config.toml
num_hidden_layers = 9
hidden_size = 768
num_attention_heads = 12
num_key_value_heads = 12
head_dim = 64
intermediate_size = 3072
vocab_size = 8192
hidden_act = "squared_relu"
norm = "rmsnorm"
norm_place = "pre"
norm_eps = 1e-05
positions = "rope"
rope_theta = 41600.0
rope_fraction = 0.5
qk_norm = true
attn_scale = 0.125
bias = "none"
tie_word_embeddings = "early"
parallel_block = false
extras = ["local attention windows", "shifted keys", "normalized values", "value embeddings", "hashed n-gram embeddings", "capped logits"]
init = "uniform"
init_std_qkv = 0.016
init_std_o = 0.0
init_std_up = 0.016
init_std_down = 0.0
optimizer = "ademamix"
learning_rate = 0.000192
beta1 = 0.9
weight_decay = 0.46
lr_head = 0.00703
warmup_steps = 246
schedule = "wsd"
decay_fraction = 0.869
decay_shape = "cos"
final_lr_fraction = 0.05
batch_tokens = 65536
max_seq_len = 2048
doc_mask = true
train_tokens = 881600000
max_steps = 13453
dataset = "wikipedia_en"
Each number is 128 + 32 x the weight over its row's rms, rounded and kept within 0 to 255. Layers, rows and columns count from 0. The size above them is the row's rms in percent of the matrix's.

# layer 2 MLP down (transposed), 3072x768, rms 0.0168, rows 2841-2909, columns 672-719
size [ 99 102 100  85  92  97 100 102  91 105  96 107  97  98 100 104 102 108 103 101  92  94  98 101 102 100 103 106 100  97 104  98  99  99  99 103 101  98  99 101  96 107 103  95 100  97  98 103  98  99 108 100 102  98 100 104 100 102 100 103  97 103 104  98  88 101  97  90 102]
[[129 163  74 106 144 119 147 155  87 146 129 115 108 111 139 145 190 102 140 140 124 146 164 143 131 111 152 125 157 116 161 193 126 141  95 183 151 118  57 118 134 104 124 160 129  84 192 108]
 [122 136 171 149 113 110 146 117 142  57  89 186 131 151 175 103 135 156  94  84 141  37 152 127 155 162 176 163 196 178 113 179 162  54 223 122 119 104  88 122 142 147  82  92  80 122 139 137]
 [145 105 126 163 142 128 101 139 150  88 119 172 129 154 135 124 157 151 121 121 143 181 102 121 129 100  76 111  79 101 147  88 170  71 102 177 124 129  66  63 134 148  95 186 152 135  98 115]
 [136 139 118 128 155 125 145 165 159  99 201 154  76 198 155 163 143 115  98 187  85 114  74 120 144 103 136 130 115 139  99  64 192 122 126 131 137 129  65 175 114 127 129  69 157 112 144 154]
 [127 155 191 118 123 162 157  95 108 104  68 137  77 148 162 132 127 182 110 126 115 132  91 171 153 168 109 111 132 124 164 153 108 163 113 129 129 124 187 141 112  97 117 125 162 156  63 108]
 [101 141 171 138 128 123 120 175 132 121 138 146 112  81 146 153 137 111 184  80 154 156 148 155 114 127 124  97 173 172  69 124  96 161 135 150  89 146 107  72 123  84 113 147 122 170 114 101]
 [148 118  82 112  97 146 105  81  73 117 132 142 108 105  69 114 123 139 152 179 110 139 126 127  82 121  86 151 107 107  75 123  86 163 140  77 112 135 118 138 109 136  78 128 163 161  77  72]
 [102 219 139 229 116 148 131 157 196  92 119 140 168 133 109 121 134  87 122 131  98 168 147 142 144 154  85 136 127 154 123  87 120 101 116 114 124 109 162 113 100  77  90 161  99 169 136 118]
 [ 85 147 107  90  58 119 100 154 135 156 128 104 159 135 154 104 149 123 158 133 129 113 137 126 127 165 119 130 100 157 194  62 151 183 140  99 207 143 126 101  70 189  73 131 121 151 119 148]
 [102  75 203 115 136 129  82 130  75 121 186  75 162 124 122 146 124 171  80  78 121  92 146 135 153  81 130 120 134 159 170  75 147 118 137 162 107 128 149 162 142 186 155 134  98 140 122 149]
 [139 169 161 140 118 149 142  75 180 176 160 109  93 179 135 182 137 113 126 124  81 153 189  77 188  75 135 130 131 207 107 154  97  76 187 144 127  98 157  97 133 120 178 140  63 134 151 128]
 [108 128 152 183 130  95 140 130  92 176 163 110 133 129 141 144 166 118 154 120 117 154 121 109 148 141 140 118  73 113 114  77 122 103  96 107 123 129 121 176  93 100 158 118 145 147 126 159]
 [169 150 109 110 110 109 121 177 107 137 109 145 139 128 169 157 129 129 123 114 128  93 110 125 143 141 120 111  97 154 160 143 100 127 149  73 147 109 135 124  92  69 129  92 146  90 133  95]
 [143 133 160 113 122 151  96 104  79 142 119 108 188 119 100 152 150 138  85 148 130  79 188 155  50 133 173 138 117 103 160 109 141 119 131 103 132 176 128 149 203 102 156  67 153 164  95  94]
 [133 148  75  60  74 165 182 161 200  56 124 157 124 114 167 134 104 120 133 137 131 116 131 152  55 134 135  72 141 115  89 121 128 173 155 135  91  96 100 144  55 147 155 154 128  82 106 125]
 [209 130  79 133 170 152 107 113  80 110 146 110  91 115 137 125 122 157 176 153 180 147 152 167 147 183 102 172  79 134 136  91 137 143 110 173 121 144 110 128 164 153 139  73 156  83 125 109]
 [105 133  95 207 159 121 115 112 107  95 127 118 152 157 154 102 140 147  94  96 109 177 109  88 168 139  86 134 133 216  45  98 106 152 159 118 147 139 214 131 131 143 169 130 118 174  99 168]
 [157 148 144 108 187 141 147  90 124 152 166 105 152  97  61 155 165 123 162 144 116 188 133 130 152 120 153 133  95  98 133 132  70 155 126  70 145 151  90 106 113 141  84  64 148 139 166 154]
 [139 183 103 124 119 100 136 137 130 159 136 149 173 103 144 134 151 110 117 126 113 124 106 107 122 149 120 154 153 162  77 198 175 140 177 116 126 143  81  85 108 125 111 136 124 157 129 142]
 [135 194 142  90  99  65 141 188 164 125  85 136  83  64  90 162 109 103 100  92 149  92 143 134  90 107 135 166  65 128 100 112 111 124 106 129 131 150 100 117 146 128 161 142 162  56 119 118]
 [157 126 123  95 142 136 107 109 116  98 155 134 143 134 116  85  71 110 104 193 127 125 129 151 104 141 115  87  60 120 115  99 123 136  65 109 119 128 158 156 195 115  87 147 126 148  64 194]
 [133 157 160 121 168 111 154 101 159 184  84 103 155 154 138 198 126 135 165 100  63 109 179  79 128  47 143 106 123 204 126  89 111 194 142 112  59  75 158 120 110 113 120 149  89 162 121 119]
 [147 103 130  92 142  69 152 156 140 120  53 139 118 125 107 113 109 104 127 110 106  44 128 146 115 169  91 145 143 146 128 163 213 144 133 148 112 165 136 148 115 112 105 101 170 127 146  83]
 [107 120 114 119 178  63 112 109 145 121 147 104 151 163 106 160 172 118  96 118  63 120 122  75 118 190 133 120 100 131 172 147 192  98 142 155  98 151 122 146 162 145  94 123 105 157 115 143]
 [ 95 110  67  65 116 108 106 167 106 136  87 130 118 162 118 103 141 140 148 136 112  92  90 116 144 170 155 141 100 176 119 104 141 147  80 107 139  82  87 157 134 112 154 126 152  96 157 132]
 [109 166 107 108 156 143 113 130 116  66 140 133 117 137  84 159  88 140 151 123 146 118 133 150 112 147 104 111  79 205 128 133 138 103 110 126 146 129 110 151  62 125 117 100 172 160 121 181]
 [ 91 166  85  95 150 139 132 117 117 116 141  71 135 173  81 160 119 113 143 113 153 133 175 147 140 119 106 157 173 123 139  99 136 112  75 154 118 168  92 117 137 195 190 125 140  86 172 114]
 [145 120  99 184  99  93  68 130 121 152 122 200 154 124 134  58 139  88 144 113 152  79 138 114 114 185  87 190 160 167 105  72 167 123 137 151  89 185  94 155 122 102 127 101 182 136 111 171]
 [126 147 112 133 210 141 145 102 135 105 131  88 101 119  92 129 135  78  86 117  88 144 146  74 158 100 105 160 116 134 110 115 150 140 149 103 102 160  57  80 153  82 111  89 162 163 105  75]
 [111 106 154 110  92 129  98 131 123  61  54 167 126  91 139  85 151  71 140 158 182  87 115  73 103 104 175 147 141 102  94 118  82  98 113 143 141  60  94 121  95 137 138 154 134 125 149  93]
 [ 90 116 155 166  79 148 132 125 126 105  52 141 105 130 137 134 142  98  51 145 127 142 149 101 155 157 131 129 152 120 150 153  87 125 169 140 145 157  73 148 150 148  77 123 155  83  67  97]
 [ 98 139  14  77 104 109 177  94 125 150 138 117 136 144 108 136 149 132 208 195 139 123 113  82 133  93 145 149 125 180 160 153 104 145 181  90 143  89 101 134 129 109 135 132  89 131 163 173]
 [133  99 105 162  80  70  97 110  49 157 199 127 156 105 126  70 113 136 148 130 161 156 149  78 134  86 110 123 117 140 125 122 131 100  99 147  74  71 106  59  83 136  94 107 119 159 154 140]
 [130 103 149 120 151  82 120 137 139 101 155 158 134 129  92  79 143  68 141 115 107 132 114 186 152 146  98 133 132 115 163  91 151 159  92  79  83 167 112 116 109 117 126 219 181 168  55 141]
 [ 77 123  89 106 112  67  94 187 102 162 112  95 143 135  80 131 175 144 150  92 150 110 123 132 156 148 162  89 212 141 135 125 113 112  72 200 124 120 185 151 136 102 114 120 147 153 117 134]
 [146 107  95 197 124 119  96 162 117 139 128 161 148 132 176  93 154  87 108 148 148  65 138 115 109 143  61 197 154  63 134 145 210  98 136 163 158 155 112 160 131 102 145  92 102 150 118 102]
 [134 112 132 115 207 133 184  95 158  70 129 155 125 107 131 135 165 180 162 107 141 124 141 144 145 139  66 144  98 155 117 104 119  59 145 180 121 123 112  58 126 136 130 123 149  95 115 160]
 [ 83 184  90 116 165 108  95 100  53  72 155  94  71  77 119  99 113 159 119 159 159 123 152 131 130 175  82 102  96  97  81  99 111 108 149 133 109 110 196 121  89  80 111  83 137 131 141  99]
 [149 121  88  83 102 152 146  97 137 145 151 175 138 132 144 154 127 135 118 115 162 133  39 140  99 155 142 123  96  71 168  99 137 123 170 148 158 127 181 128 129 149 141 167 170 133 141  89]
 [151 216 158 169 134  79 205 145 148 114 124 167 143 148 132 120 137 124 129  66 176  90 103 162 118  93 163 114 152 100 157 112 191 163 115 144 104 190  78 128 102  88 120 112 115  96 188  84]
 [117 103  85 134 119 157 101 103 122 124  96 110  94 126 148 148 149  61  91 124 103 163 152 110 110 134 133 132 128  98 114 124 104  72 162 116  96 166  81 124 112 147 137 161 142 117 121  99]
 [101 159 154 132 150 175 124  87 186  71 100 101 116 156 135 175  57 101 142 136 182 139 173 120  85  52 210 138 104 135 115  61 123 141 134 183  86  95  91 133 148 118  60 173 125 161 152  45]
 [137 141  86 119 102 113  93 157 188  68 101 161 126 128  95 134 156 182 111  99 121 109  95 134 172 150 135 109 146 115 225 133  85 207 178 126 105 126 133 144 149 163 188 145 132 143 185 131]
 [ 96 115 108 166 104 122 148 182 149 139 100  94 155 112 114 136 147 133 200 132  77 142 159 154 140 172 123 124 137 128 183  95 108 153  89 107 162 176 165 116  75 179 110 131 127 172 169  65]
 [135  99 148  88 143 113 144 128 149 150 153 118 165 145 117 117 179 173 140  89 103  99 138 107 105 126 202  94  61 136 163  77 144 110 114 157 146 115 113 131 148 141  65  95 137 156  69 137]
 [107 117 140 164 153 133 137 128 142 140 130 100 112 142 162 167 134 121 108 145 159  49 147  65 136 170 130 192  83 135 111 140 128  87  82 136 140 119 118 153 114 132 111 140 174 138 109 136]
 [ 91 145 167 107 128 127 121  93  94 108  61 124 136 111 136 147 139  74 111 149 117  85 100 172  67 129 170 146 159 183 117 113 140 168 120 131  81 133 118 178 165 183 134 145 121  81 183 142]
 [158 141 240 155  85 127  66 105 126 149 192 157 180 142 134 157  88 113 167 164 114 175 199 121  90 136 141 124  94 184 101 107 116 114 158 112  86  79 112  78  83  96 117  98 139 191  92 131]
 [108 145 148 166  99 228 115 139 163 163  96 112 172  99 113 108 135 117  66 152 117  71  88 128  96 110  97 143 164 131 164 110 106 109  90 132 117  87 163 191 132 227 117 192 162  82 181 132]
 [ 76 155  72 151 129 158 149 138 101  28 111 145 118 152 158 139 129  76 166 132 115 111 165 115 133 164 158 138 116 100  99 113 122 181 104  98 127  91 169 164  79 144 122 138 186 141 170 101]
 [126 125 115 123 186 152  98 124  68 118 112 106 103  75 104 149 134 104 134  92 111 103 133 134 153 102  39 124 105 128 184 194  77 121  98 145 111 163  73 169  80 148 187 189 140 172 139 117]
 [180 111 116 135 138 132 110  81 111 127 132 102  90 161 171  79 107 100 100  89 130 117 174 140 160 121  48 128 103  90 107 182 183 159 150  78 130 114 108 115 141 151 117 106 117 109 124 113]
 [149 130 112 105 178 114 150 166  45 167 164 168 164 165 115 180 114 197  86 149 121 134 100  60  75  83  77 123 104 108 178 143 106 130 190 118 138 140 116 139 142 103 122 119 192 137 182  79]
 [ 87  65 155 105  55 115 110  96 138 155 112 104 128  97 187 118 132  84 138 136  75 119 136 119 153 160 131 165  97 112 129 109  76  65 120 189 128 114 112 116 109 113 188 111 132 183 140 167]
 [160 119  97 147 137 139  55 107 131 162 146 136 111 101 162 120  94 123 171 108 129 167 122  88 120 149 119 116 151  95 158 194  38 169 136 138 186 149 167 132 116  64  86 127  96 179  86 139]
 [ 51 163 124 155 114 142 131 149 165 120  87 166 156 119 150 205 132 177 135 160 111 188 125 102 136  84 116 173 139 102  83  71  95 196  92 102 102 120 152 119 155  93 162 150 162 167 161 161]
 [160  93 190  92 158 154 111 161 116 137  86 125 176  87 181 151 111  79 111 122 165 157 158 105  39  75 153 100 122 116  83 144 132 119 131 160 122 121 129 120 108 172 150 136 206  95 129  87]
 [138  93 130 115 127  85  96 130 109 145  70 138 102 141 132 191  93 164 127 132 100 117 150 124 120 139  92 131 162 165 121 187 154 130 131 176 137 122 155 134 124 132 150 183 195 115 104 120]
 [101 174 124 117 152 132 188 140 151  66 106 163 111 137 124 114 125 186 126 132 141 100  83  71 115 129 154 161 132  87 146 149 109  25 107 114 117 159 151  99  91 155 167 115  97  55 145 107]
 [157 171 174  46 116 110 158  95 115 111 144  98 136  86  53 149 161 134 138  64 112  73  76  88  95 134 163 151 117  99 172 112 180 153 146 102 103 147 190 171 165  94 104 133 159 130 128 160]
 [120 126 115 157 184 108 164 113 112  81 166 142 104  91  99 164 105 112 126 165 175 139 164 177 118 126 113 154 120 132 121  87 127 143  70 105 228 144 145 152 115 102 138 183 103 141 108  79]
 [157 119 103 127 167 128  50 176 153 122 150 192 102 103 210 146 146 190 139 122 140 115 125 128  88  67 103 178 117 148 150  95 144 120 159 146  88 125 139 134 134 121 126 132 121 197 107 149]
 [159  95  91 152 117 108  90 117  90 128 175 180  87 157 192 146 128 120 119 116 120 120 159 109 163 103 114 145 131 109 149 173 133 153 171 124 159 120 171 105 117 170 145 129 135 147 125 177]
 [139 145  84 122 118 109 135 148 138  46 160 111  97 159 102 113 126 144  81  76 123 130  64 165 124 172 178 147 167 123 151 132  69  84  49 122 113 103 127 135 155 156  74  82 115 120 122 108]
 [174 153 147 140 160 144 152 107 145 115 122 107  83 120 198 155 162 110 105 179 140 135  91 112  98 192 113 107 101 146 140 136 161  92 129 114 150 141 114  97 158 162 179 159 119 109 162  96]
 [154 181 125 154  90  49 107 161 135 124 118 149  97 117 138 149  63 180 139 163 169  96  92  95  98 152 130 123 184 109 164 115 149 138 121 146 182 155 146  99 152 143 164  97 127 162 152  86]
 [ 82 137 138 104 103 164  81 193 190 135 132  75 166 118 112 114  86  88 131 146 123 111 149  79  94 109 131 146  95  80 127 172 120  79  99 124 178  84 150 122  92 118 175 104 124 103 100  81]
 [152 126 144 162 130  84 142 109 115 184  90 172  95  67 155 122 177 153 148  53 102  95 108 129 147 161  74  92 105  54  83 124 107 132 138 160  85 160 158  57 121 133 148 140 154  69 106 161]
 [ 90 218 168 123 117 140 135 113 193  83 135 133  60 210 150 156 157 112 144 130 103 139 180  77 194 150 121 120 184 125 100 132 119 123 137 100  98 105 140 105 117 179 121  90 158 120 131 139]]
# layer 2 MLP up, 3072x768, rms 0.0204, rows 2842-2910, columns 672-719
size [101 103  75  96  99  99 100 101 102  97 107  97  97  97 102 103 105 103 102  91  96  98 101 100 101 101 106 104  94 104  97 100 105  97 103 103  96  97 102 102 105 101  98 105 100  98 103  97  97 110 103 101  96  98 105  98 101 104 101  96 105 103 101  83 103  97  91 102 104]
[[130 144 120 167 122 132 114 166 151 125 133 157  96 139 164 145 134 125 138 136 155  85 143 100 129  37 144 153 167  75 144 182  95 114 149 126 144 168  93 137  74 170 128 131  88 109 132 191]
 [ 82  86 112  87 140 127  86 147 140 111 153 130 139  55 176 139 111 161  89 134  92 121 134 158 169 101 129 113 113 155 141  84 102 115 158 158  75 116 150 135 115 131 122 159 175  88 162 141]
 [103 110 157  82 109 155 121 104 146 166 141 154 137  64 165 151  85 162 107 146 142 114 155 168 108 151 131 112 112 139  93 171 138 167 182 144 119 134 163 144 183 160 186 176 118  53  97 147]
 [142 104 139 122 129 135  93 112 130 190  87 154 141 159 154 126 115 148 145 129  98 142 127  85 114 153 147 190 148  99 114 166 117 107 124 144 115  88 147 158 154  85 100 146 108 155 117 105]
 [140 184 137  93 159 124 101 116 168 147 148 102  86 112 116 126 107 139 203  75 133 180  55 126 118 168 110 118 136 107 135 169 196 123 180 134  90 187  70 140 136  90 122 129 127 142 158 145]
 [149 164 139 150  93 110 131 120 138 131 110 167 139 104 145 115  58 125 100 124 130 115 111 119  99 184  79 112  85  88 110 138 121  86 157 150  87  70 111 131 131 136 165 156 129  94 135 119]
 [132 119 139 152 152 106 137  54  86 136 142  58  99 136  93 102 156 150 114  89 133 221 116  91 154 151 140  93 145 148 165 126 105 131 150 139 152 134 159 136 139 159 124 130 142 107 173 189]
 [100 126 116 141  93  68 135 181 164 143 130 102 161 141 146 154 170 127  96  56 120 145 177 146 125 108 107 128 122  88 128 126 150  89 120  98 135 115 171 137 100 107 120 134 137 125 135 121]
 [153 124 105  87 127 141  37 165 183 185 145  40  80 116 153 115 137 102 175 159  68 181 119 143 149 131 101 138 119 118  88  66 126 117 115 146 113 132 172 118 127 126 143 124 193  71 102 139]
 [ 96 140 109 151 179 156 147 147 142 123 123 100 146 138 130 183 135  92 137  97  72 142 117 125 209  64  99  94 130 142  56 115  90 132 212  90 151  98  87 126 106 127 143 178 105 149 112  82]
 [149 127 151 145 119 165 131 215 112 166 113  83 117 114  61  93 125 157 118 108 120 171 132 158 138 104 155 129 119  69 141 120 128 102 109 171 137 166  85 115  95 103 182 125 116 100  79 125]
 [187 132 141 160  86  74 106 139 185 203  47  94 102 106 130 158 141 144 133 127 135 165 129 205 111 136  92  54 132 174  78 115  97  84 138 100 167 147 117  89 136 114 115  60 119 109 115 154]
 [108 120 136 125  86  45 155 114 100 150 113 130 140  99  94 201 145 130 140 103 162 152 168 166 120 131 163 121 128 125 106 139 127 126 153 195 116 134  83 155 134 110  93 144 119 152  93 101]
 [134  81 156 125  56  89  92  90 144 119 115 122 129 118 133 169 134  87 136  61 146 167 137 130 120 164 140 141  91 146  86  77  93 142 163 133  84  93 170 125 150 160 133  89 106 105  89 146]
 [101  99 126 169 168 142  96 119 189 126 151  96 119 102 105  72 102  82 108 135 126  88 148 133 121 120 156 115  98  95  59 140  81  74 124 115  65  88 181 148  94  89 112  95 126 120 119 172]
 [ 89 106 155 133 137 116  89  98 155 154  97 104 124 135  69 123 134  95 128  63 132 147  96 119 109  55 112 100 120  83 127  98  99  87 155 115 189 104 113  96 132 125 135 146 140  99  81 149]
 [110 121 196 108 149 146 155 108 186 104 187 115 181 178  99 154 153 160 172 112 107 115 128 152 119 102 197 133 115 128 136 128 165 102 110 111 152 125 138 141 113  99 144 120 175 152 163 100]
 [132 111 169 152 116 104 117 110 108 131 133 138 137 171 148 106 127 134  93  78 104 204  92 159 165 127 155 157 116 127 122 199 166  84 132 143 118 119 167 127 124 122 210 117 159 137 116 112]
 [150 110 213 149 162 205 103 154 138 141 169 110 119 133 158  96 113 192 123 149 113  66 163 126 144 108 174 147 164 100 116 173  91 149 170 106 161 147 172 172 149 146 174 115 165 137 157  92]
 [130 130 169  90 103 118 134 178 149 182 136 132 158 126 118 111 127 145 163  77 171  79  97 185 167 174 167  74 132  89 150 153 129 156 130 154 123 120 112 155  74 131 143 120 147 130 144 101]
 [117 163 210 151 152  83  95 129 130 161 102 143 165 149 138  95 168 137 117  98 143 193 167  89 138 123 175 110 117  94 131 165 124 199 123 166  76 147 193  92 103 185 107 107 188  71 118 106]
 [101 179 136 113  90 138 103 130 104  96  70  71 138 122  87 147  62 153 123  70  88 124  97  66  83 109 216 102 110 153 156 113 171 163 146 135 133 174 163 143 160  87 131 147  51 176 105 119]
 [133 107 144 113 125 143 130 130 133 112 136 114 120 138  77 134 102 161  80 120 171 155 124 119 132 166 131  36 110 168 144 168 119 109 105 138 152 161 151 136 174 138  60 128 135 162  92 143]
 [151 142 128 140  98 152  84 107  91 144 156 107  90 164 103 123  56 163 111 124 112 111 142 131 110  79 160 120 124 169  95 114 172 180 128 175  88  79  93 155 120  97  98  79  79 127  98 121]
 [148 178  87 165 122  96 110 143 121 187 112 128 109 161 126 127 104 128 170  98 112 172 129  92  72 132  77 135 206 178  66  97 181  87 159 119  64  93  89 110 118 187 179 114 151 130 136 105]
 [136 160  79  93  99 104  99 136 147 131 187 154 110 160 145 117 131 115 158 130 134 168  52 105 126 131 142 113 165 132 109 113  96 169 168 129 152 143 147 163 177  99 164 123 148  78 117 152]
 [142  91 155 118 121 144 120 106  81 119 126 188 141 111 156 125 121 105 136 124 105 159 187 166 106 109 140 139 177 162  78 124  87 129 191 130 148 137 138 126 133 108 167 139 117  87  69 113]
 [133 164 128 117 135  65 121 150 157 133 199 106 136 145  90 128 136 147 135 117 127 121 126  93 145  98 150 152 114  76 123 150 124  86  96 155  97 136 172  96 229 137 103 108 130 130  70 129]
 [ 61 113  91 123 128 109  40 130 136 170 117  90  48 152  89 124  81 149 112 125  89 118 105  94  94 168 147 136 110  98 152 138 145 106 123  82 135 143 143 154 114 125 140 119 147 148  81 124]
 [174 119 158 170  59 118  90 195 103 103 138  97  94 181 110 174 172 165 104 110 159 145 149 168  97 117 208  79 157  91  94 134 150  99 176 149 137 129 144  82 173 137  81 136 160  98 134 114]
 [111 119 108  94 132 128 120 120 103 153 102  83 156 100 143 184 104 124 153  51 131 111 138  71  73  71 167 124 127 140 119 108 149 143  97 174  84 148 107 154 157 101 119 118 128  81 177 100]
 [ 75  76 160 135 129 126 161 135 123 130 118 110 107 133 168 122 145  65 146  84  96 108 137 150 156 103 101 100 143 147 138  67  86 147 109 163  44  79 145 111 154 134 118 137  76 129  89  86]
 [ 93  91  95 160  92 134 116  90 112 174  96 158  97  96 142 103 142  82 145 129 128 140 125 150 165 141 112 107 175  83 120 145 159 139 105 114  86 136 106  91 133 153 137 152 162 107  95  91]
 [ 58 117  82 144  65  78  91 148  88 167 145  96 139 138  54 166 104 149  81 109 145 110 164 188 183 114 133 123 118 141 154 149 162  80 116 105 161 133 117 148 178 104 159 160 114 109 141 100]
 [162 123 157 139  86 115 142 189 157 153 205 137 173 175 134  59  98 101 184 102 115 158 126 139  93 125 166 102 143 127 110  77  97 118 113 155  84 131  96 133 142 148 114 154  77 138 130  82]
 [102  90 156 103  90 120 117  96 123 187 142  95 135  41 135  63 146  97 105  63 113  98  85 118 126 119 138 107 151 131  69 151 141  92 187 182  53 120 185 143 221 104  87  97 167 130 141 128]
 [ 87 160 104 128 137 149  57  88 158 137 147 114 112 198 191 118 186  62  61 163 121 182 129  95 156 213 110 106 188 158  87 103  69 120 123 100 131 106  90  86 100 123 110 105 118 178 161 180]
 [111 104 119 175 150 216 146 114 127 139 109 103 153 175  99 143 168 103 144 115 168 126 127 164 161 130 157  69 129  89 148 145 167 117 156 101 138 150 167 123 148 165  75 133 135 124 173 161]
 [150 151  94 170 135 124 152 110  91 190 156 107 109 163  89 187 166 173 123  50 102 126 161 110 166 152 140 153  73 114 142 130 111 124 121 155  95 131 167 114  91  92 173 170 106 106 140 114]
 [105  68 107 144 155 133  84  86 144 114 139  77 128 140 138 147 149 185 102 118 162 124 146 217 176 132 128 135 114 145 118 110 126 133 137 109 139 129 159 128 136 107 159 101 126 117 140 199]
 [128 100 117 114  83 102  80 153  80 186  86 116 128 143 132 139 138  96 110 154  85 175 127 138 119 145 129 167 163 104  92 110 154 139 149  65 144 133 173 142 199 150 113 116  85  95  89 110]
 [ 70 145 103 106 100 163 145 127 170 104 129  66 152 129 113 117 153 160  83 136 126 116 125  84 157 127 156  84 132 129 161  85 123 138 117 134 163  50 113  93 149  63 139 108  74 143 152 132]
 [ 42 153  98  55  99 138  79 139 139 149 154  78 158 127 107 207 111 119 150 121 132 124 122 155  34 125 141  98 124 124 126 144 132 119 146 119 105  85 176 146 117  74 184 143 111 110 130  83]
 [147 106 104 114 139  80 150 112 103 137 175  87 118 129  68 101 142  38 120  75  91 110 141 128 109  69  97 127 191 130 105  98 155 132 149 118  79 101  83 153 161  80 115 139 123 137  71 168]
 [113 129 168 128 179 163  76  88  77 166 123 165 154 162 143 122 141 176 161 140 140 179 126 126 200  97 154 181 153  93 128 210 172  90 117 133 137 112 126  90 125 147 150  92 123 124 111  91]
 [161  88 152 182 162 237  83 160  62 118 157 154 126 131  94  59  86  94  91 145  72 160 118 121 156 170  97 110 187 108 117 145 160  81 127 148  95 126 128 147 140 102 129 139 156 155 123 140]
 [ 82  87 117 122 120 126  86 142 170 166 142 135 103 147 126 130 118 101 120  98  55  87 149 193 166 176 131 103 165 108 159 144 159 184 143 139 133 143 124 132 120 149 139 120 178  98 115 110]
 [ 97  90 139 166  89 154 139 123 115 107 183  97 131 166 141 136 114  94 115 145 123  94 133 129 111 127 121 106 137 100 130  85  87  96 162 122 168 159 157 151 217 106 123 206 164  81 103 142]
 [159  98  97 162  87  76  77 129 117 137 193  82  83 141 164 125 116 141 137  99 136 163 124 147  99 153 149  87 129  84 133 114 117 164 216  84 102  98 152 180 155 152 118  72 107 128  97  70]
 [142  83 113 153 185 161 118 100  93 139 118 113  67  99 192 131 109 133  95  83 119 128 123  77  82 120 100 120 174 102 154 168 100 157  69 133 148 153  96 165  94 156 170 125 101 120 145 136]
 [137  95 115 109 139 124  86  87 137 120 155 151 113 143 105 100  54 181 112  72 127 186 109 186 137 165 142 108 116  78 115 106 119 122 156 184 134 131  79 201 103 108 119 153 171  49  96 165]
 [123  58 139 171 125 143 123 154 162 174 119 140 160  83 156 132 156 123 137 100 153 113 124 138 117 124 134 103 188 111 103 157 113 142 106 161  72 107  81 124 135 139 190 157 151 139 124 159]
 [158  99 170 176 116  89  80 144 156 107 146 133 130 159  99  97  79 113 154 133 122 118 102 104 152  75 129  75 101 136 112 111 105 159 146 131 155 134 127 121 155 143 151 117 120  98  67 108]
 [182 145 129 107 121  56 107 131 103 128 173 147 142 140 124 147 113 128  99 134  77 138 148 145 150 109 159 176 199 114 135 171  98 110 115  92 139  92 136 157 104 164 138  72 147  92  86 179]
 [132 146 130 180 104 158  99 116 163 140 146 149 153 226 149 140 141 112 135 150 122 165 160 124 203 105 159  82 141  58  96 115 147 177 126  90 164 105  84 122 163 124 149 103 115 109 132 117]
 [176 128  83 141 145  63 111 107 116 125 118 113 127  89 147 125  95  56  89 149  84 174 133 167 127  71 174 111 107 121 130 158  61 136 101 144  98 154 126 117 137 100 101 121 176  97 136 140]
 [ 89 136 101 158 170 135  84 129 158 109  93 143 133 136 137 103 132 203 121 119 126  81 118  94 119 199 135 155  89 158  75 129 102 104  96 106 117 110  96 183 110 125 190 109 132 123 114 119]
 [134 118 114  51 183 121 132 126 149 101 202 117 143 131 166 118 119 171  90  88 187 167 163 177  92 141 202 146 139  97  97 113 142 134 107  99 125 113 132  97 162 125 105 163  72 115 138  85]
 [144 145 142  94 156 157 134 141 119  82 150 125 154 110 148 147 159 161 113  91  92  91 157 151 128 226 105 177  96 113  55 138 131 143 200 140 149 128 166 168 108 105  85  89 154 134  93 101]
 [149 160 121 161 143 140 101 124 108 146 107 166 133 193 138 122 145 107 153 160 170 149 127 146 156 182  74 135 144  56 147 160 125 125 200 144 182 122 155 201 126 144 196 164  85 135 118 112]
 [141 152 129 113  99 147  69 108 164 170 127  88 138  83 127 126  92 144 110 110  82  74 131 107 165 202 141 148 154 143 123 121  66 153 110 177 146 155 156 169  93 153 148 158 121 127  76  95]
 [168  98  94 118 119 138  94 146 126 162 160 129 154 152 111 116  96 106 103  91 122  71 181 203  73 110 116  54 106 107 115 110 111 188 155 182 149 120 139 165 101  91 125 174 139  90 145 134]
 [109 146 175  72 107 142 107  90 144 192 164  63 143 117 124 127 188 130 157 113 110 172  92 114  78 145 119  93 156 164  80 135 191 126 116 150  53 100 175 159 119 165 141  92 165 139 111 157]
 [181 109 167 119 110 144  83 143 140 108 117 100 146 143  75 104 112 151  97 103 115 146 117 136 121 133 129 140 206 138 118  95 150 109 110  96 113 114 143 223 135 118  87 191 172 172  79 132]
 [103 212 124 192 191  43 147 172 107 109 186 141 152  58 193 156 162 165 128 145 165 130 157 103 139  72 128 153 152  84 126 146 124 134 116  97 128 145 117 137 147 121 152 121 120 154 145 131]
 [ 91  56 156 153 106  84 120  99 118 138 111 123 117 116 122 177 121 158 160 112 137 169  85 171  99  74 145 102 129 142 107 153  80  55 114 155 139 169 147  89 142  84 192 103 136 139  77 145]
 [130 153 100  97 135 213 149 114 153 112 143  93 173 167  94  63 112 133  98 119 142 164 108 110 162 170 113 164 173 138 147 131 186 104 122 170 122 134 101 183  80 100 119 148 134 111 129 152]
 [202 153 132  85  66 186 139 103  99 145 102 117  28 122 132  75 113 145 138 119 180 167 139 131 143 148 108 150 143 123  38 169 154 161 223 133 102  99 124 127  99 191 133 150 149 124 137 173]
 [147 129 144 167 104 111 102 128 162 204 146  99 118 171  90 146 154 112 152  55 134 211 162  71 156 174 177  95 146  89 131 141 116  85 110 118 128 120 151 163 145 127  97 161 111 144 122  67]]